config.yaml
d_model: 256
tie_embeddings: false
extras: ["some layers without attention", "local attention windows", "exclusive self-attention", "value embeddings", "learned residual scales", "skips across layers"]
init_std_up: 0.0301
lr_mult_down: 0.7
grad_clip: 2.0
schedule: "wsd"
seq_len: 2048
doc_mask: true
train_tokens: 572000000
Each number is 128 + 24 x the weight over the matrix's rms, rounded and kept within 0 to 255. Layers, rows and columns count from 0. Numbers have three digits each.

# layer 5 attention query, 256x256, rms 0.143, rows 50-63, columns 192-255
125131108084148109188061152224126099122129141122134150123122130149139146154128083119160112132141145124140153137149130160154134147144105132072092120118105128134164116115141096159127115122102121
101110133138141130131134098105088110076135136105134140184116140106155128133105166172140219081135149108115080110149168082089180114139154154102133104130102115095148154131087110127137118125150103
148139173130159153084145094148128111154146100123129133113139132095104144141126133102134137142126099164152125091169099143135120118110110119089135184102179138154159170120130136128154138146117109
096077137121085099189103139085111126165111140125134122137112125172136124136103149168114112131090140165143111122136135124120118136185149151102070139106102146143105101126123167157124084139168069
088102151165174109145116155133069094123072124175135139138139153099132134082136124104145115140109104149110106117163170123126167135114106104098109144185123114137145133148129115115116136105123158
082147135122117101098155150149135101108146138128091082081158156118093131098149147088125146132133135106137110139112142155082111127138150120133135148129127161124170109107125081111083126086094116
089105134115093121173132133177126141132130124109143130188160156142134110113111127109135115153133137134159131162135135130191124125141123122128121140088115117088110146132147160110157125125089148
110174145103144143131140110141137127127131112102136150119099130078101143169082147130150098121114156153142155137154144124142111141170149152162085102086111159127129138156109123154145164133147144
140158125115128113168137115130084131140105127135117164161091127128103109120132117162126115093112133076097104145142136125119080096144194166090108134102095132136103137160149082147110130178122104
112092086139151147126152186101172145145114148079090120138128141131063167089117108127133146132157145161149149156129147123153180136090139086153140142151130153127142112068142151094108115105138144
156146104167191092136159103146108137149063123129141114143127139087121135136167128139094129113095141143142158117111114126081080098135168120144128130136154132094165146166115113138127094100136142
095169157140103125130153110075127086134120156077165170119112152152153149061120117151113137149071143138195108145123137174214152144167086133149090132186139062077158129118145172133115149126137121
123193158134114148146085147138106192108147139144143084164076184093078109127117095122132142118124092096166080124140160123120111117163129104178121123114106174165109059153160127111140112102136117
123099133167116159145064100096144110114099037141151159095132135121132113145161145105121118132109109179154100092124080119155113130138156082166119117099099118151112179127154159103146138116127138
# layer 5 attention key, 256x256, rms 0.14, rows 50-63, columns 192-255
161157105114118131140140100152158149175146158136148102116109129130123157147136134162068163115113114120103101114140081132154135170124080134111138112112124127105148092104129178106135109151145107
095141140060111141089174076125188145151153117083091147094126131121130114170143159143118111145108153135129156128080152085107092125123118143133138096180135137144149116128094132132147102113072120
164126197144131131141123111115168120126115098122147135079144116132155138099112118125151161088092126135137123169097120137112107126090134145104115159090102134160146175133140132129129133113133152
145150131136108133146115149122090118128099108147074136130087125151118151132131129149133158142166097093092167136144134141130121123123143144113154115137151137120161121172139125154168127165118132
157145112129123147104123140108098090120173081128116112149116102131053118141119112133133102143113115144086128115134128119115141170092106125156143150139122121120136118168136124087089146117137169
082110170075129101164135157148111117139121137136123107130082129114112111099109143117135132149138112090140146140091126150122102145128117148139176129145094164141121123158109053122125122149133088
162131141114122114149152142126112141072112118096121134094114090117136142091083162135116117129121101150179143132162119136142141179114120094095103149137131173120112068114166078129122190102134070
128144177113117091094090150171108141099144155152152153109108148141080136086101142124100106146130115152117112133129119116140110133103149138137156140150132141115155107146114135128134162141124160
156140155116092117166132088145140081104093103137103147162128144141110162098105149134121092144117154080171072137152131157120116126142184090094127124106150127123153122157167146097119121099138126
101124159130127109165132134137134135147152156107090122141158150146110148118131107130140143119126114124136136164061140175149162126114096128117165172145110151112085132103142109129147111107147124
126164150133132143138070112153091115159158110128137127114109124123078131106135165157140109108115129126080143148144161117112138162118151142078127136133151166144164122099092099135118134117102093
154113145131107169153106163119128103089149128117148150096124126142133158115139109152134110110118136118125130128120102138156176141145136108144129173199118111155136133094141138134210096138161132
113161123118125124148121150117189117094124143138105095143114182147115146148114143091122110102131106144125141106137133149202103070132115126187094115191168145135067122129159113143118133107148133
134071119128111161128089162124120113075106081116137123136120125113141100102122147137097172122080075107090096142141084112134113129126169066168129123050079088107172126138125142146135150128155090
# layer 5 attention value, 256x256, rms 0.148, rows 0-35, columns 192-255
175123111145139122138168137155128130168096107137145099138150161101126139086150157159084106107122133140158077106095098102113106128135144099146110125122162099137133146112139142137128128120153148
138188157155092103157074099148068109126118120171140127159107151131091099103138126117137097104139130124082146088143121141106128110124140157103147106124081142073136173115118150138154115101137145
098158132090120162130117084105146100144152098102139176142210109091120121121110145133136133127139141138160157135099119136107128070125104131121140138111179173109144112129141121112131135148073119
131114143144151179127140131118136145128069102109097123151125126074150134118120108145153098133087113138144158140148128133133171170121167112137111140132119125112146148170099115172148082133122142
125092135123147105135084188122129184102129148146108125106070125135081156139086148169138148149153131083172115114146164129126142159169096164140125129128126128138113125087106173165169102143090173
136176084192104140161107171140110090147052154168142115102142144131082170143107134125139099167106130167105090093117163134118125125154093113144103135084121121102116092163152112180125148098142111
099125075139142164149088145170117094146124167126150168081108146151116113125127127149149079102124150091114098124144120130123137097131111143126098089164162129158121080109141103070153141136152085
146122113142147158156082134089123159102111143149146112130122125128114163155155170083141121107148071139125110089141140092115138119096122117143099137142121104121131147141140124079165094107152128
146134096056133136131089143152135122107149136089146135124082124122110132118149110150109076148163154167094138116111126072145130110171094096129121133134169139142109118109118126143107144150148156
099133150129131144143190144154141166106167118104105107087164143134173138155118106137132181117090130123139098098105098133166065182066094125139161155099174106124088119089101103126160152072149165
117129156094090114117159100108138098126154097117146144132111091111121111076121134132115106146158116147090121157112135098129111129123157136131125093136099119132162113137135133131087138133107171
142182136151126132101107151137102124122133111128159101133189110129089117119143149118139118131118115071093107085159127108086125165115120145165136125151135147110122143131169100104104141076158133
121152143139171180169143107116144156112134163131117105113107085129146097086175109114105129125137116097144126138156101107130119121101129165137144157138141175107143102150180091080135116164108136
088141116132165133138175126144110108098121169145103136106140151143119146102094162145115149141152102129100150111133081129116140112122153106095048102134127171143143150140128156156163167112152120
127123147102166116114112138104074152140152122118112124097135134148123184126157168148131138147114130143169124107088119114143185137122154146134127089172137102128128111132106131128169086138125122
131132109164109069105118110118182115138134116142092163086143111146108111143097125146127104125103127133111141084160147125145082140144107129142089130101103164120176137131120144109092166176150079
054156148155117122096138176149152092139118151127118114172132119123132150118138127148073087151122138099132096084122161083141116094111053087159093134114143124140168146124096131125087122147137155
182126178103149127183062101085150132127071114136118133137104139120125103144116094104101155116111106115099170168123145136112145121129105130090082132160127204167116131117125142140093111091124127
123128108148102136137075163155120103091146205116076132156096136126166157124150136160128148115113162100142179147088127072121109138112125121155082104165106128104192174122074141182148135147127116
146097127130097137161130101123070157145097116102140129157131107131142145144138109137118133164104127120162121127119161099090096150123108099122145144139129127166131127106120137099147171156158136
167113122155128106182109090138138131136120132173161127097114134136183130126121139097103144125141129124143125159114154164149097124122103148099070137107136091081148140126161156104145125087130119
154143091102180082095115102115134063147115167134088102100140118117141165151121138129125155130131121117078106152130156132113159135152131142127105118121113085171170098122117110144134114176144128
107089119102142130138111147138128135123104120165127169077110160155107131114135129166133129153155140081114098180082108113125132157170121125136116137122110159129116161123167098087078118087111124
108163169127115152163162137185098157135181162124122102175163107133137139087138096136140114169078101124140146142126125133143170151114134082169116129097151138148107117121123134155098167132139125
177102101114092116099084144087089164171145138138110146083133110088110132142128138121107127069190111136135111138127169107079175130153128136189146155127106119165090136149144098105131155111106118
175168125135147095126161111177096115149133109112156136132105090133117144153123138098161136120080171169108124097135127068187118111084115160074105144129135118094082121115098163137139159090123177
117106156172147104102134122086104097155147097096130162151109143159135075112122109125134114095113135142093131130091150126115116087158139140133111180147129150137122105154091127104116114130127111
159113116147081131097102145092143113119116140176109160126115155184137116114144186175143144179104118119116153138142129057132173115130146125112141122150122085130065139128128110165136151091137117
176105145170136132126114125152125162135156133138098123102176170113138100132162103150073110105139113157124114129150115155161127122158120108139146091134129161114101103165143128141130148107123105
164155167109168152088135130147113119121136161130135107099102124185150162105128100117148091162147072124128118128113115126095101130133164139170127172142157111150120153118117148141124131107117102
103072114108128124122124113112117139167133081093127164130149130124110127172112165122140166145069141109143111146113119150144172174092153144138148147096109165138111119117114076112144089115079162
116110116166100123091138121116109115135139135115097112113117113158096092103127111150113139118106156130141141131113152118146092130144095143117146124061084094127128097109150123169117131133143136
102139101154172136076119134100077146062128128122137158094109095161141140095141140161121109115186135119132158144134098115133160118134139121142102172101104136087109108098131126099121142098073113
138107121144158114129076130161108117123112127153186115142088121153176102126118195131130074142101144114141133097097080161124124124162122071138147098153119159122118156128119117153137142115116136
088122165148100128164132112079077100135104118127121145099145128109145119129126150130088093130043103132140124135085141113124133049136144105155118142158112131153137099130146137137130152101153121
145142132141129125131120094124144089117159189146143101124103143131152125136083110080096156116135154106110117168146128056116205142134134123134121161104094123152101124133178163099111133109128141
# layer 5 attention output (transposed), 256x256, rms 0.137, rows 0-35, columns 192-255
100152120160144116139180136135118091125106079176124127091139086146144123127112171142087114143155108113174088127093132138108137139138136134151137116127179103060101180138123118127136094120110156
140135164168143090095102153135073116107073084107134142113143130162119107111147147142129131069115172121091109128133108110129139070137115118123140139138118076097147106092105111141138090143168166
129122137152155130176133072136100089188181116118146064172145094114127095164037104132136171116146131169121120159113093139116114130122101139093099124062108116123139137114091114153098136094131132
102114102092117139143151155104109133099154079123173095128131116120163175108127095161160120110133178056120132119150104132200129134127174157140177172127123135162131105148174115164109154118071126
130122107126098082137102165123181127129122090142083147101173162159123132149143105198134081109183118106093121152133132106129138146138127207129133166151100106125099099126152095106133113203147169
133147076186090135064127187175114121143110113194149108166136203130061124109109121159096116109124105172088121151116149144148145114185126116128131157147161130127093139129141149126140142113124091
163143057149121117091085120114117122133134161120143114122128140162130126124104095151179104154179146137150118132172108134102197102115141134136109095106099113137128142153184127114167088131146093
107110163105149147169076134098134141122095150118120125114132156127107175133132131143111099165135089094135114089126121052089147152087134177095116127140116089108100136146082144060124122125127096
132099095092140158132125071149134121113119120107114109118139152164135142122107158115121123137134130150171132142112144114101123163162106114100146142163157124132106112129146107137115136127122091
105127154137125103110145119140115184122176118077130112132111148135130122117100119177130148148135153110104143088143104134136128157131124179189124134098172089117118134126110125110143105066136171
137136174099098120130137118098099146066173132157122107138134126092114154114174133178141119125114165073166128129095091129164115145137148106131130097104105122151136095118143125165153138138140161
161129115167118118138150146131098138163150146126189135153165145080110149115102166124112130102118100088100122065178104111137079144143131130166147129114144113124141123105121128194085094112179135
144124116109188198113147125167131113129163148160144106116138101126109127100149138083098119153172132104089106103168127110113123113143058131098147147186130107123149163100151106115113129116125050
103132159148136154120147154087088103145096190140117139118098068158151123119133150161138106158104091174091085126133156149125099124143114129123091107129117121111154120119146143116142123129095153
145096122112148141143117150094107123194144135140133091096085143144118163132152136118111097101129145118164082137110119168140116166158173143151095096120151127154143112121075138150156129114124164
083105092114076103131153170085177130126132139140130091079137118120139113145066150116154124124098156122162124136174172135101100065147129063115084183074133164119125135150136166110100151144100115
138118187160146166089156173130102141130148101145101108186150132168131112101134092126104098163085157140147079117156159137120108160142151149165145126135128090146144132155143112095111181171123144
142135146184134122188122098132183110120107099094133136168081093123118139125136136090127142162141104142106132186105153123176152151126088132119139096160135147132111148136129144140127148123143137
122088099108111108139093123141142134116108192109111142159122122091103136122135121118103151174139113090122133173107132136151125133143128140121117088140167143104127186150148110144137130146152112
156130123142139136147107072120125104148105123146130137114116116105170112140142157143101136126111175096152119159145160107124118132138103113134124160141093107070095107073125088108171140129124128
124130156105130123131105097163119126129121124133139149134079169135115121107109126122129141113152149154105077089066084111157110110116149148086097136102137110118134133114156125118161171084164116
175146126122122118098144137119120069137074121079117121111091107112095148113128073139122126119153130110093081153133162116079134160116146126131134115113150103122151117107069134127194112113115093
125175151132145122152150108117104126120158178219144101097149087151123120157146142162074125180125181147117106161125123151141115139114144127163140128084146163131138144082137076143118124111099099
156160137127150159146109160155159126166157090150124120124168108093138102074151080162197134153158104063162147186119088141085164150124161144069088173090119112119088174163142107153096164101137170
154104116126080130103044126062085127132117101148094129096138112084124153164151161136127119119152122073156149117121183114084139149189121152151136154149127182142120141156139079165126151123112069
097149148125100117127148129113104149099065105132142122140123148119154149107129099089141151127123158145143129116124162085097129092116115145102125116107099122073106156133093126122134120119063123
128113184149100133114091133112097085107113106081104145157145143127156118077140070166120132116104148070113120115146106123123168154114146103129088101168094147117154149154122112058122117140111112
146094148157111133133127172120105127133124142139149099121130124158138152138127169159130099154113167143134150107160138161149136138132142103101120145129148110110079097119119084156204119155148136
170137125159132100117094132110143163093166113142127141097136146154141122119151144127091139123102152134148102102123153118124129100122117126146128121128169158147099165156126145125101205076102149
144128104098127128116122169090179112136157151104143137138124116127131158112108139111103139179093116142120077160135099129117130094132161150107119152124128117096088159121156117129133121076112117
153152141127117118128130174071153134183078098107136106124143098136089153102127122148144121132068121156115171151156140154156157115108065173095182150103110123114116124110128138141083082085087180
150132149116135102135138121173142136134151105121125145100157118146096095126097114154146146119108141150109157118099132112135134118150124168112132111075151084127171092147105130144159081132087079
095114143113155139085120068151119145118092160155100104120135127160125175128189131145140123153180125120103115154080057148164120134146145105132124181155120135104113147092112128126101109150137110
114091093119149126083086169147098125103113119099113159115118064127137114163130129151066108142118160168115140121095126074160123170158099083104138121137139112131181138135146133118164122125129132
122173140156119120144125134145147094128077109131096155109167172124161137127131113131122144153120120108148097128126108183149109101146071132151169148150126178135092128157138106114103123123169139
143152153130112151094107120118128102109179205138171101159128136106153143094141132099100131150099124138119150148079139086135140090110087156189113144062141175128073139150133130094133095109086133